Each number is 500 + 40 x the weight over its row's rms, rounded and kept within 0 to 999. Layers, rows and columns count from 0. Numbers have three digits each. The size before them is the row's rms in percent of the matrix's.

# layer 2 attention key, 448x448, rms 0.0289, rows 0-410, columns 384-415
123:590529484431557498475460495523539537480451492511531515529524455500487540546517551547516454471555
086:515533503491424563574551387537488578496571472490494469571466515572501570535403477479466571523510
103:574544460478556512441566498515519527462452449473513492493527503456552550551504459543469493540569
088:635442522548462435449458480518587516464427479367558536540454507491524459494554465476518561494490
092:489453526529455485565516503477429542480529523473511459452550502463456439565470431584487493501473
093:501524497540562470497521499411515416504592463441486578532569493505444470497532575559499507533545
109:456515498464476507540489419517505505486498494522518529467415449517501522553497441455518529466502
097:436490447449461532535481476484478564583454472485477497541483587556548481506487475503491577525532
094:539493550584487485519544507505539494494526536500498490507547529520535517597536530525484447461519
090:602426530490517555504534545501529508513443437440495462502516466508471467555502545577453497548472
103:590496482543558525454483520523476470478498521426520488480549487447488487491562512534472549488541
096:479501536571474516543447505443550500413579493530460465475455421558470468543530503540462486544420
088:419521524516576527494548444428490440539525483568565561480467416486533556498490578493555521470478
103:531531467443527434440457537562565504530487523536497547459552471540464495501566532433564498447497
088:495565477564485468455471526454535501532462543595584518481487504519454483411533552510508513516507
103:569527481461460529429487533508474556555451565479463401465580539464523508478546457475493496534500
091:567501504511495504507418470492522506550409563493565545423454565526574492481468454454500496488462
088:509589561491515517558479550518440516523542453509515549502469484489529476528491507477512526557506
099:405537532429475571444511520500525589463501503512515534462450469552547564494535475515540428405532
110:498456437447465523558459475529510547449501478505593502498431558459527567509509396469511471469528
118:462459480458435511474525470494502527464496526496522532482497482464548590483521452503482466502427
098:500485516506480457529502482552483557466503476538485518456522509488510536530445440572510471509529
092:502537561506465506464484476487505470595497548490513450399547576478505417514504518463479567542514
105:532465514443428503482434466517523473492543532453478546436524456488544465580524533463499488457500
110:513465448543462536509498568614509522578466526493478445517532566479522439529507523424480553490466
093:518491533472438441486479498483559539469511508471541510583525517429505512472525481454508490539512
091:410527511491469439533499503485495569503564444501511513480508499463541503466478471515488539538454
090:574498530509472499448459492517520466505501417514484522547515481502512539475539529467510462452486
108:476507478512568536501515578478542544559504528503495450464532529479429458445527547473497465513471
093:546454520491526457489542545493511474467548468451440553503514530503480565523512483472480487493440
107:522576440486523543421476472504550504439580549492510515497462444466526558509528486472476446450522
123:483523463489468447459497433538453484444573473593470530522450446562512553514440487441569486391449
098:498511419511512552492526436556480596542516543564474485568466470527517528478551479522474470494489
115:525512460536427534513528596580553567468500534448497447516502521493522512423509443498525490547523
099:461548444467418485512484436470533456459549565500519506440533425512524411531506527508478499537496
091:528483550529587452487467540581485580540503461465510511512506550513496561502506522520494493488458
101:595524504495508575469451476538524434500484508482440547516508489506545514548473517497502437435530
088:476470559503544498553474547477518469492551538558540387468452483410507476466451421434518508491451
113:487530553516495469460493512469432545490511483519470514523545471492510466613521496534482458475433
105:515522428470458477481453458518463542484476447513493428463509499443506492557470476506479426533545
098:534536489450543447534511506482532497419517424449466507533519479495425461476431507482459493445510
092:511494516562451428551432482470445578520499513614460546495499466481468429495411434514500517514475
088:494495522529517537479434510499471496478456523520480467508539504478464556448469471548530514463485
111:430495515558398456439465528543402439476562490566481494519478503548521550546466417442500522444436
107:459557532533501446474496401521520463526544488530465517530480438459488546528444519460548430452443
088:509408492499514420458514504471502451528517582479494495532411523451520484495565468538475469490480
101:469517500467524405468486435530512540468545455485550481542497488394477524435482474480514542491511
099:423533476486507509505469506485500462505510568567508568471525557490509477453424369508463541575547
091:436451418424556513522557552432513465482560528563525481410534549492513493530499501566477484578533
101:455551482456469513570458494510505457517518521464585482478476442446502491501523511478543521558532
097:543457527464411562430466562490440474611461516472543547378505561478557438544584498458497502433489
096:542480502547543501474524554551519521536572538496471554462527503491479405481520531471487547465473
106:589516449494549592538490527407542523543462488579544558533437487456505512417485502582502557509509
098:461527555505490523482504433461515521480484517537552473476480544509490508481514437488556526569537
086:482462605486506546493507522531531457498542439461544512506420475522456512538507561614453507477540
096:427478450517506505521556506466499513404521525517483488465584520451526483477472441561496420567550
098:500574461463527434517514418490514479544451519455503528461470487503505470474480513516499553498551
121:470500515526451540526484492515486442478465496525519500468464503577497564471506469406470507512485
094:587503514468464557463509491520521517534515587529461441497527564494450510542460461464466451512601
092:556449448536575521478433552479521529503450560543567584481514467483519430469558491594489486494520
093:481450561495522503544578490444550449511519500466589467505478444495422411499580495515493439553519
087:418613465476522472475496427474425555540502528509504452498512518493511596498509528463531508517547
089:398506531535469462526509497405528488516511555524491524458573475521476461492456529565503549516438
087:517431481478489500474544518502528571509515459461492449397509551554484483438432532419508562569503
112:447545458435474533476541446482513492508492452482504368532490519519488546474480488487536413479425
109:455490551527559508572447472521498507519579534537511542520567446541525558468496561491441484459489
105:441544477398460471506527494536531530505541521562474460559454505460503516467497500490512525532575
103:558564493494502448503455449465519421417542535530514491481525507446525528499540475466495459545465
106:495522499418440522494461470630525481519579520493455494476446513489526529523496528504553503552415
109:480516525485478541466509476436440478506517491536509438536475446526449540510462525477527471481531
104:459526422507487484451541401535513492540593568534461473464474497475549494520535566546517485475515
106:480467531511498505552544609516513493402503508480493511541507512496501509503495517483548492531452
111:534503537593481445494494510509544583514530525495483503444544563527466513438523483531471513451456
105:459458544488535503528515466510499520445501523489519486502466437501470504497533513502478509427507
106:543576465485503548467512501500470570553480424469540525498496513558475501552476498493518564418594
113:453494419472564513496514498518535477519483565553450516539598527505508398470408506503471480482459
117:494556424587524500515485498563462523516508542513498460410460577487478542519481391514490552546522
111:515564542509510468452530465542453498553486453510512514459491472543397454474452550570544532500528
107:400511425480503495472536421513517539492520524477475508507477489528488434504464462478560474545544
106:490443565533500508499474491496504540528501503426564503548570469480526434500543576510514496491494
104:480536517556489528525414535513512577552433527462514561565523553493426488495448529494474497511456
109:575442556491532550466534496458460548523483505471479484476445507536468420440486502540465533463449
107:557528511453336431537553540565589478593457550464477463533466548490567492473471438487489448524482
105:513512533497413504505474515506533522517495475574528474497420480518564474550454502484411515555377
104:513456542525524495461484515538526554568503483444568453435554498524516540479568486471531595490531
105:546521542473442464406405512521465509442443445448551480470568494488547549519499456534513487536571
108:471518492548500484385485467546442492419498458484455571435520480496511474483517514483455473505556
103:531478547489478484436513554562436541509526439466521541386427436510484426510470510473477510483482
105:573502539432443503590494510528494523542530501493495534497566480539476512561439450550429612465496
112:470530507593548506515555447490485469549498511499473530531461501450558489493513535511500475486593
105:540398467446550531496487545483534522426481536504536506599422499484450544523457499525503504579392
117:510434538484455493483475500494497483490458418516521477558507495496507524572421533498526497538510
105:503492473417486550438490495501565496503524444517499536607545527513585511510456551544485505501512
107:546533525490495514514508504533456495410551538484471472496511449466516552443526453469543500465539
111:530463482499512492485424502614568480464466536522451567517496515513500510431557504396413540459531
113:505476456506436550547501516517496597448531533496500507510506552477487513546418484485499527481449
117:504499522583511499563517506511384526558510565536562573493445540427496483501521491405473558419523
114:477513528469565626505545517554464465519519507497496496496528489492417428503468490493518525465466
111:499525445478503514469479616436596539430507509529554466533451522433500552509498451575537433499487
106:541488464572491572486487500466495549509496473628480487499520509494506513549461459516504471567545
110:451541608490455479467526469479579484501527481578535532542478475459476488467442481476535533486424
103:426513568473519521551541493427497462531482439540504545427529429503541496489503533483449519465552
114:399493469500484490452434449509532476544521534552521514464495434503492508558554408506430509507468
102:415518483461510438459500546535578582498461469541504505494563519489545505526490356530474600531518
116:537538492569447447422464586538620464506571520494507526496477524521446541487580457500456450427493
109:473482455538528477528463516501604538546536515496438484488469520524465547527574430480489476429463
118:497474524475445565520440498491494517497523505446445480473543527433503464477533451474429505551485
112:515437515480558536431518530573484514482477504552538463538492504519527528524490601535546541476514
108:464393482472570466489471442459568488494474495616524480455497472512489524517447546577480550549565
110:464473472479514473557533500421594500545532513524472488464553520588485489523520494552527516600481
114:601508492515488503467499535567428513499511587461574471544494506480454565534551484469462477486524
102:467426468513482515425572455512460539532557550516424475555553457460537468538502428516469482446498
106:495459481516514516520514522498511559510516533533500601518477504468561545538470537520494500514490
114:536501520484495569514545559491472437558453543447525493459522484497541508570513448587505555504522
117:502493529527475568487526437545467566536468435516502531413499502431452539535455489449511555446433
113:580512472411546411451514510486531521518536507482521558485518497505507481495531532410573499507488
105:535450567506481527436453497453418503503493537470429533461529554528442474578534469506424491490476
108:456443440537467479454549462502510508611493456523511510481498530463508491488483449400512564458543
115:509455577538519478477495434540457501540541479510535499515519512527593465506482594493493539499471
112:475475434524522451554518462487480485485434511506590480416475525515451514502466480507563492509534
099:524464529532427513470470501466437533443482522433520457533573473485507484479484504563475493528497
110:524445396530538557534458498428486538471482515482495463514469454452451486475483491527498504544487
104:522488560537487556394520516491514492492499511464540460407500463533517539456447494559560541529483
098:488466463581535551531507494581432528501496461483563402488544462503509506484539533451518540541439
112:491466432444559500478553550452452491447493507562502505487541459550463468576491521565488528469456
107:544477475537425425486503555508436478491486505522519468565497530488542562484514499496462478471448
101:513555518515527533497461498455492473545513517499428476530531533547487463497516517407538480472468
106:528487537500486478514542486521491545530496511497547486591541474485476540434460539486526477489467
100:501536535473470543538524464574460546444482477577493489560439520467484572518490492460470431507620
107:527462489508482487510467513520565481489460531506533498482537566552549489511472543505536479542523
102:492479545498502462527481496466516561505489463493454475503484506496454521458524451499486537462454
097:537437474524540427512548517511520526524515561485456496528499530480506534490536520537505492479482
105:499485478452466517479534436529446533543477555554485535458480488506550413529412546443496599451486
099:526512458455529451488457416479499486500496512487441431585529478527500503460447544548499529500532
094:434569467486443552494385551567461486491530538494495450438512438477464416526519513469534476499429
093:475481484464514534503588476456486484471485523536546534569494472477536471524490460529501499525567
096:498468610519461506474613462545498498538584436548570521404423489528516490520512505496488509461482
103:428525522528543536521507460482495464462618519519463413515571445519547493570489559523494419442456
103:390501478506430546561496451486450495495514506478507513538523456510543517546501527527466416534447
089:511544514510477487543470471501471500398518537530467457529486559483468553511521491507475403479420
101:550502545528473545447503481473470440583537439545532509507582466547448473529415466458527549483502
104:495543512469481510549532468473515515507538558510491456497484550508550523486516475529447490560506
101:563433519477498455491535503513393495511448534500483543544539584446491545461497481473484580440479
105:462516554467401533456490488558444510511444503509499544506485545479451557517458428533497543430492
100:479531493419458491514605406460603531489446509524504522444554546444543506425510526557505540541543
105:484439536425481500530518469461534583471506490543517471565548497552472566495483485513538422446490
100:482528479528520514457450546473517447541559474524469508480483502491537540510507475528448477452596
097:470469538442514518495490535465515551479496508508455549546495471455538477526500504541513475574454
119:509543468531472567492416542506532442519460493414501503470533538467522458505522366472443539567581
108:491489541510492498436470471467485489546452478567466532448499514473540507558487544513533507448547
096:469478525508521569543543497490558495438530491447471482480545459515426450506521492501412424450474
101:573532558492623530496438534479542571548529641436506535541553441485521469519484546526426450492536
095:523525562520486462471468495481450586622457578520474527526472478560474436508515546502468512454489
093:447467541458478471574518500474496579541558463458429440514477551448486436580458503521465556542450
099:485454546493490498542489573496476516553458474442571525532534487514504506456529516479505468494526
101:551507555479492437482457570445437481440516474435524551493446514537380451485506531450489470517523
096:494486543510458499459457489513503463447511515439485556559466581431435489464507500503510445515537
107:530499448519543505488503540526599512464494493560513497530512522478485555491525486504526469527530
116:485459494482535538419517456503498470493478535533491475468515469442523438486444516403499531453553
101:483459466552491560528511494469449484474543552484525550503557568544493477508449453444488446491468
092:533417490485505568509545479440462513427477545482489483486499541604490508599494502578580457499469
096:512515537548447504456559502540473480468459408483552459489443521499476447503543468518445456458594
097:454429493540501554525489480500475500461545446528431464493448456463452540501437462536483461473516
106:544526486482517501477464471507398505492511530510526516515493455494487533506494559567551515489573
098:529516463451449484428534476587451527524485440512472470496475502508481540473513517532518529500529
099:516522467479469527562443462486460494513548432423456539528527479502535624413482438492480531585528
102:466473484471475584496514492454494544464431496484472512494481446491471538531551477576521503515539
097:570472488532552484477494450453520550592551508455472518548563453580490520511536506522453468478530
098:470531551469463599530488526497535430566570556520558519516498526470452514523515494489485376462502
100:523569468532535484474500519520504507550435586546502504451536492551505508517553497518453486535532
092:445551561546506420547519514479463517456475515415474440518492562492474464477590445511477448430435
098:509546517505503499460451428466457502507551470460543486490515512508426525426550479471505477469491
104:494489494442488542489527433501533509534497504516463482528516419514543517519434524562602476542560
103:488531523465501553615465491486499558471564440494529420497456438515518492415536540519486457524538
102:483455446518538492524480517542495476476537525425475410522593523434426400511547416552458482626487
101:539638553493438528472560501503524487526515569531504523544499462547469495434374479484486536590486
093:374552520477485508456516462451487490564563514598498504435496474491493521489462545483479537468541
100:500481476480566509486513443483570536519446471535446419538456521572599454487479531453436494514468
099:489486561510536537491546443538434458503519438604548546456478480539546479521399547449526546477512
095:496405479480548474547424493449470512523468437495494517496517437460462466479450512553515501550516
107:536469487457474465533546529518502534552574472501554477567571550547454523552565554520534458483487
101:528472510507445527526525491498511519482430561543505526525464533433519493495464413476487502456520
096:506445447524507482429512537527489524444502534570468485525479529411472485481530516490489541540491
095:487532519439439553473490600471560471506608540525473497508490432542471534460544468394467489467462
100:549555443563549475547519550494571447506533521536522464522546518485462521533461470517473504435494
100:470523472547485505444491453457554540531497466488502461469553489540484493513472564512489433410448
112:473503570470576492516524519514475470457558496482505509493481556507485564403538488503523497541488
105:483489542423452557476522458538499573487529520465555481579572495521413537467536445475535499458417
096:497474515536582447449454513511560522400528489536485497513435451418505514574541457518522486504537
107:466453463496480475531504544514612459485532522530508362538549540498463490523548540538535446497455
103:511527486569514548473520440474494523484519512543491541468562470520552462489503466423497512485471
102:456515519505531462546447528455554504484587511440411487473546532535520468480486535484572445543433
105:457536497534488497532499530496416509444458418533490498536540518465536508490470542502481468404427
102:500533508430534519430519476531497427555418499523490499509398522494536502594484488500455517490440
106:429461526529461449486526531405521487526529516564449606494511451561503461508516453488474494512571
108:543527473580488521525523465611491452487486416486479463406451464450520509471518576447461473474539
099:477504515515488501520512462497514495506560465461466508491498476463536454547522483511522476524382
107:439534599474591507516451444461541480531549593405448523483542450492475490446470482480484454503409
104:542490548510518531522549467530518467513447587465497511545498496452506557563484511477518494573571
100:468574542501526569548566560465515481505540467530483502510511533563528483578505481554533443475377
112:404533441522465505528555470449441540467513576447480485523454484485486503471520445476442518488453
108:465528498521436482500497568571456580424538545498517504515546525461501503507514473522514408519479
105:455529473532513466483546454501499491591501465509509555482481496501514504525522473527474483463524
102:545572522451498522454425500551508475471471540461478505501525528458475475420428508506470545501456
116:572439568503524444489481564432458529474480537428560516520467489505467569514585504513514561511451
106:594474483497503475513533514520487493565499544514482582426516475495578545498479469486446507471495
101:472495465412527527487463475592559501493534499496449409466552490448550395425479535436529500554523
095:534506527475445486526461495558515477420460546526451522469585486474537504493542506512552489532469
097:409479520494487523523595475498432466539547552529524556396489473447500446588501448479549532554544
101:619531458433613491541583490461436510561498526422494506466469457419537515539495566498520522496529
109:486436432517511579575539562437553494508488487440485390437555530564496500452553475463479495575516
115:506508554492574499498499571517452493482451516509520542457487464525510449518514531486475511448537
109:500531449436468552466533508480539515496531515473447460592492560466459467494465485608469477550482
098:462517456553567478546425514463476453467586497545503472513512433536530490439528541498491475429454
089:489560524497485537498487552469557481446507540457452558540515528500457523483544517536504503501534
103:498600490508529443439559543466485503478502571466399513506419531499546550457537517531478506514491
105:510531496514482530472474529565479548527527546450450526590568451553503488515456509469520429437500
109:551505511456493441489568608457531520500513502534518461514505498525549591553520476473494573562440
112:441515457522487515497500574535510446549451432478520470537497520474527475437534431410440473495519
103:468488499497589463445479561555553455517509471558439456489471550467412456507513451477427481604494
106:527574502452573467489553501518489468492533488551500422484524507500524564522500552424439477468469
102:522567540509514517466405597544425505538524499460534507480517523424501537544543477487498515529438
106:533490523413554534516563515507486527543499511518434497559550481526487555544461531565557495564523
105:441522468475512426463497482503546483524582489561501536515452544472507523523443537455530522448502
105:581500481492538531517464458558530509530474564500531497537498489532459464491491537465455506505469
102:457514454471467530459559530470519489524493541584537525514435486549477454506466495474468471372493
107:527466573559487490532525507457507490514378432502483560555571409464436480446512527519482510513454
105:499488532599509512489516587490488519523510490436542480528480490496502517471590494564504474464577
098:440506535519518438480461454442575500420442565458517510579406515514547467523484571512458491493550
099:539521513495495478531524457581428474518487485496521471471503449543521466473459509459515451463488
101:530482507487494470494540436523545474496493504435541562502591495453500434444478461519515469534502
100:473527554519471422452539456508474513529485407492560554531609453526492547521490553505567529464525
106:513449443491469458492511486526479434485522486460500517470456491537567405539454529490450510437467
103:451526474437489503472562501480538582540530571459483459549522478509591481565498584469538501472477
103:468479471517497483469483487488455517541457412526462500492611425570545557462522564555502504567488
110:571539483533464538513422563504513456518482537411503575493463525474517442522560488559468543439463
105:454525491423560507540516543424508497502491461539490414499539448491536534523520476573480499600526
105:489492567467452565468481521501433605434523428545548533493467531504483440465423589441462503470511
101:532505502462454451439570506542520464525470484513481407529530510454507497492558516517524561467515
108:566535571457479476530578472529465412454534450493491508569402524445476501505454502502494470548427
108:438501430537476497519477479491439460492456583472487517466532551486544524600368515524512477483525
102:508469467526486618475595476490517446528504479524514528526492451433501447455422568476488537464480
106:452492466547522510454439529450537536524438503502539444498499457472493455515495516563496524520578
105:570531504454556469501504482521499508483559467518470502517547544451504500571487517560565467490469
100:484476533491422482463499511507440524502447489493442467545520456478485405505573498579435470509523
101:496529487522536451422563472567505504598430513527464493498466546426517485441471466545469564479502
105:525568489510507484513489498475534484436561537520498524438491574516461514546491522464524434544490
101:483507509455569531527491546474544480481586510508609446500506512442530521484436491509456439537526
102:465431516482515484494558482519513518528436496504515474445483503554517562488477529515478471502521
104:498491471517501467423509501604463485538444517448527505566578494492527456499500415501496505535488
104:499480546486421545500516492435528505492487513526517531494463421465455489461446567496563503529510
107:514516547509471482446561459472507486501576576513585550524474500487559452555493538420487534494518
102:517410479514517403449492461446493516530515501564557510504451551503511529494535531486576508591490
103:514451571528464567498410461449604457484516503524474540488506497445458429441474548517520450436532
100:515565505586531547467473459449555450473464539540492502580518547522467455533474489513471504507614
101:593549477524494524505545508509559443459476506394568560437488514497494550426503427512459462496588
119:493509529432470446485588450462507535538520563577498585502456499478446550519481486483544484432541
102:494487449551432488446522499424514487512572473509556486477435564460496541517507545465514497533468
118:485487503492431506514446455481513522504563512465498545481489478498566515511477556505537468491372
111:485456517442505520551453513483440524522514504557489488484432468545466522526539460502530513549490
106:518562509526584487462563638529480451565468566434503485495559439505456487440544566482486581515515
105:488507554454574594508531461515490563544483547479583434515539467537473451492501541513462467525486
102:446499512471451471534519565519422470456467466573559489518413434526549533460525504541502487570558
105:510483441534483500498549551519492483529530446417446558495427472483553479486461540536510461498529
117:537449513460461504540439538511536502504528468477421541401492497447454498550448506550580469458447
109:517476447498533490480508569544573432518460476443517504504489439470462450517445539531484480475505
106:466482537546498514509416579478534447532507487488546511496529427554427529449486473448559536557470
101:486505506480508478494564521525517542514494466526445563414543507453503533487431506496495535477456
099:509530516539539532467450547491556478439489440482550544506445528497483514474593592512447534445495
098:464498389534525542505586538536551528521576498462467445551536529464587465460483518555518481464528
108:527512463496475536558438537445505461478488545493464480485542451456495556504433471465469525465498
113:514555511514442468440461529468510442471490448583513514486484551477476447512510528472482546413491
104:489472442556492494461540556529512485502529481500443479468492552511476457458459625464503505463514
110:508538526528548542516571534537478462545487478478444537553537506419499456492532553522495505526526
110:543491467544489501484451463517507502588474466498434565455526492436437498470455489477497514434410
101:436501540458562586487498541518513545456461511457511501527559457491529422503433564546441517561536
131:506511539501597473518513526496542545525544534542439540519495399493532563400515476500474410479443
120:439494550479538574489552491583464484458535445515573507469548559483558554515517486496429529527472
113:501493509518545511495489551514492545510510571514441476431611475468473476530551455516543488562549
096:501518483452588523530513561513542490461415554475480554557586489471447508476565419478430525527523
111:518484510499499503540505461530492505509478552544567458503498445489509483480494487534459520494490
116:485491473549470472529476479467520513526488524524466483512442509516532539457463450497560508488557
103:498500515497561483498488512500504439529481537491504531454538505481494519489588510487604500511486
116:469438480468465496503567391553472529463429499530454450489442484501518497508432448474535541452445
107:508541409513491461595601488487521483532474498539497485481527470470515410508486535585540463529515
103:531446556446500506605470453477637466467584503468495519477517422540531510532509548478515571475444
113:509555453538484493408594500474474516508489494501493470531535469521463505500438457474489539521492
128:557473459472544499512486568548476517508470579469499519420560523460462507502589569499473559485580
107:462470562467579524503584547464486544519423457464438420526497469547474446479503531467452532497429
103:510505446448552528463435591433518506536511460435573459537500459577437496488510443486496551541497
106:511541522448536360535508508466465551495502520552490503569534427469463486474575449500534427556513
105:455547494575466522502538483495563456464493501479560481473535501454450499484565475519535502529456
113:492466505500493516559474480487507437481484468519441520501513454532488497553489455452506582530434
108:429549459427554545535496475487466573461510447444532551527516518493486549516521473542423440507541
102:504497533484476497501508521541536489469535466501507541491504455546431483492455521537530535515504
111:489571514473432558465561478551456449552544514531502459538492466490523534441558412452472510514517
106:494506541448522579545474468511528495504520474511505563515476505511526529526489489503463467504510
114:490486521512498508428497489495533504465505513487517501456467526470561507558506493463486512467558
118:492526512515513501505491537457531483516478462510511552520478478479481446512549532483522537521468
113:544503488547551460476515555495443581587417517408494453494496502473488474517480551558516490503489
113:498471541481535525456518469538474499487486472492443551506540533471541484490481560540505451457538
109:514445508466515562476499501482481547516497560553442449517434473482525498537495483473489445506443
108:491435432506558501489570574512511491515447535466522459482514488450534459428494490482487474485516
107:422489515480506531454540458496517476551491484502523525495512506579458575507523464473653509511501
113:556545500521507481533561593520503534514517475547505454539551489509491503510484532489464453540526
118:476530426534551483450435541523489536533560554523498472525459478438497467505531525562503506475589
114:449480580528529473461454501478406460517479508481516466528545552508484485547477467514488503509457
105:537477469554495503492522579469549528432462503519502472535531425470502453491541440532511496627582
112:517551506453500542527446515506511558471563475512448494528483451433501500498508473521477522546489
104:527478589513546594518564506502482555481516542465488590456564497466508408466445550441513529484524
104:507426530425461464492529523485554503489475471491508502554471496500474530467520477471539479511575
109:500530493429464474505541471444587505517552511524427482532410503515516608516474490499511494558372
113:531480563435590524497458459513503518464462487511495563409387472490519481560482525449525452519467
100:519536459553521434493567593508479495478470516559449481476530474480434534500479484539451480459566
110:477553469510536441543473506426459533485490534509496537522512516511484507483487416569507553480476
102:490488527480483519464579532529486506514492516520481445439532522502518510438459576510495552503549
110:417469444511520493517496477522525529427451599573509456532524463470422446463454500463479514437498
109:447450596474507536480542518524399468529451497571490541508526429533480502535474420427517586454481
105:567592478465532499588582518543491477437483559472514454504481516505493565461532503551520482481516
108:500471567445475567490505443560457507478478550534519447516569510460496536449510512511524508517514
085:490496521497561545539482483450571522488512504544552519495493531505568515497466424500491508509527
082:513496489542525515502465500416467504473500505525546482572460472492476484421480518531527553501452
089:435537369517499458492459419498495508564540521485544503496485457514441462477492541480463536440545
088:555488469500509465422470481473548462456533479499476524479504488545572453472457552466428528544475
089:511524488476541449515530515511526465444523481469495545543539550536464462478440515520545535471469
089:479519508549485534531487471450595472525531480516542542434477492529501449473427515485524476492433
084:546516479497447493521519455486504514552510508520469551517547557449475561506559538545528503486502
090:423500601443458486547488510522542514525507431477503541441484518554462425541516495474511501569574
091:519439434522483455528407497570549473499482564453445494523440547492522460556539445524558456510479
086:555577453531511565534466484515506483492498568535454572501474533452518532525464462480524538473522
088:488471567551477581521453482566499463547511531580546533506515492458515509489478533522470525467390
084:506529490562505519408537547511480508564459412459493466507521577473438477474467547520525447533491
090:533482547491488551512452499509532461537527505560544525511476479562436476513443485470491477480491
090:481477538532529456551456567515512482437521564458512476500443531472492527503545485532501415451453
091:502427522515571416535518509541483537500510573486454503487429501553452501429462508535493555426526
083:476505473466486535490572504496516487507512461423481537539472528546547466498511540507493437506518
088:533567484415522514455515514549531523488469563528512431510566498500420578384550566492489470532577
089:462533506468468506540454515520441478511465540474467435485492456547471450491546520473536469499434
085:524464538526503534456462482511531553572522461455509478471492498571520453506488482507446536510488
095:535501443546580553504555525462520526483496515481534499518513508525532510546552524607538523578523
090:483608492484566574489540510425593565493546514487496509550492454483519531439446571508473552406498
095:444543510504511511585507469463462506544478570552537567446522507522496553518442428443459507493481
086:525493495457537446532559512453499536461524503512578447477454504526543449452465527503526472452481
083:506395511510474539533426457489469516515447537534556485422505456506496527562545527558592463471536
089:470502552487533582506530509551517440528509497467495482517528397479474511557452473541459541495528
082:505596456504462530487554472480567535554545519487509478519515604440507458578556498510410559564538
088:549466450527519509501494463517573411521531504536536429500471421520509551515562487575468410522484
090:503499485555489459492505551538595515524484479585414598491529481564534514496428560515465559489439
091:493535487556484493450534469519454505519542468514459500507520456454452478533451543445480543516477
095:529497470487539536544508557533492521490488518521437481480524568446508477520516467519461478484530
089:491526483518576522502517496493582464477550537535506500498448548588505467492498475507512439489459
092:501437504518539498482469484427551458506509526435464491423514528489510467508467481514493484451553
078:510524569466539511469539530498521484491535527473469487529480521510494440487454519543493553549499
086:555429526580513465555470548503499511525500542526547503455537496552498443431463501454511544449575
085:528500521475453522489491485465507487543520436519518571492587541554502560519465512514491522556452
082:476442463471522541509481497512551472496489497444514429513569384537513450628504540527441481529530
082:539509580475508473493433483525574514394550491444547564543532581553519552418374482457458514445472
087:533479487517571516521387461499508434524481495523521447455561464476439492507445471497536505601503
087:535541495466511461501461446370521463465590504555453620528470509523565508487485507472517493438497
092:531448467510539599497455454537531489550476555500447472461534499523548477502492466515506496474541
088:500555523477471548544516523498552547426527556538548496467530502459487482507545437508457481510570
084:451521487441539537540492538541465490581567568496394443470509431498461499520503522517427485482483
093:510501539487446477411461515500484542493478467483507550479529401504553586454496507455484521533519
099:473508537528527511527499497517507531465523424507522569549447473497447458470431564452495567453466
091:529518520520553473494525568558494506514418515532486499505502519540510485486495571529472561489508
096:522522531456580546563431490430478453497528485514540446550531526486459517484448537500488498506578
095:485545533515490480580527482513489496512485458479457497450506501498516483456465532520506532528507
081:528469475511485500409437548564504524469550488579528512513549528417514474531506445557488534495538
084:473497470467489499432482507512435479439500544547507445495455451586448467423462518472469574505548
086:471475502470467522461424493450414558462544518475543470502383478479487497520506510497516468553509
088:479508498470474548495506509520594595431525521457456460423475493482523524534564444460474428503536
090:535486550493533426476495499483455462427493505490494439495495483478446494528537474510483447558484
098:484472529505588472542526477489484459550490511536486562459536470489550472486499564465492526517400
085:501563494540459548507508429512574496568519461493536534498560509532525508464553537481531476496408
082:527494424529570479565488498492550530456427461501452509522490499491520484566493453521545499523548
085:406508520418445536493505451565502520498487515511428475435524494580470441601476548512430479487470
086:550505523486475403477497499543450485557506505526487495511491474527526569472490473432538507489519
088:521463482463519503461449515538460479494519468485453508466566485553537559483473565470477426495503
082:496569459497567500523425539483569510543477531505460595556536488503464475503497506514582468459454
084:531501493515419470460484545534482513474491505485439495537482496499429503555403478482441452490469
083:534407415505536503542510449466437461506459549476526518473453411551482514436491480502480489479514
084:567503500486468506504542509565538435516620522436509464520503519438416525461397427498487551498479
084:445441503515485503445465531435497429476522538473451527509513479509518540437569483495556523551455
092:544541526473432499448477472465516572463456530486528489521480510505602518523509516530567498517515
089:537493523523511469470486547437440481549408493429568526569486558546507566491411500461447502539484
085:557448473451450467498504469530560573496462536535484475536505499468537572493471471563513487558484
083:538518426496525518463554577540471497498503477490551469548459537538461521512522462479517497516473
089:419461525405532541411502539499497503478479394537498504493509492528628428519525468573518454542518
087:477509548436419514491517556467462508496537545496480547492457458474486476432511492415525541558540
097:534494506516456471425515551521561485482524444463486533600470535422604598541532525568544433507492
095:534556438490532441505503517543480494437494515573523480472488440455494564503496529510521522477462
089:654518551535406472506491519478556470540484478393538543503466454477494499538493519531497485504568
093:485453501525460513539495440432532499493479514443518563609465526457549465521410491497521509443532
091:533486510505514437554506477551514505477375504507476535620454478515472532490408588466552492487550
080:509432468489571507491498480506511503480527595485501538447538502477550545565504502518585486482429
081:438471531512432476487488536425474540494483473566546478495479451490518557536416551491542552527518
083:586515510456483487449437554531452477482497487430507532515455615438553566484483489531459475488542
092:519525538517528482581498449454532511574503474477504465508478549499540474580414459512565521467476
094:464473538495483485463508440462459536526496502535524565448486512507568448566498502440529544452434
095:554527467501524443457450568558436546462440507455559505509487477480466520450554486460470569498578
089:523493552501506463459500507453460531524494453516492549498502511532476530508480535589514438467524
082:446493504474483514528572465517505470534507545544478470496501520447392553475485497524484492471505
099:524490495469492458514530507544451528561484499464559515507500521510480446558509569497489496590526
093:535505592631532441482449486506500525532506485523545491486411503473491509511517486490526490425476
099:532512503478407539486508493494411512497506454483478513566504570486499518547456434471496504424414
083:500533559539440404473515535512505543476448433480496486537510480522453461524452486557491537525541
087:530466514504485476469551530513467565514509523485538478602564543492522456443503496512490561527493
085:481493482505371466445532540486489471429554510498490496509535553453489496532438410569524528568477
087:592525482531507496474511514471441537548463405417537462454415517497550485558477429533543467468501
084:477541454508478589487467478566477454510548546417448501467490451463538498442463477468480557500422
085:491481469428572608545514484539509454479575541477385457480549580512491476511462505526482534554523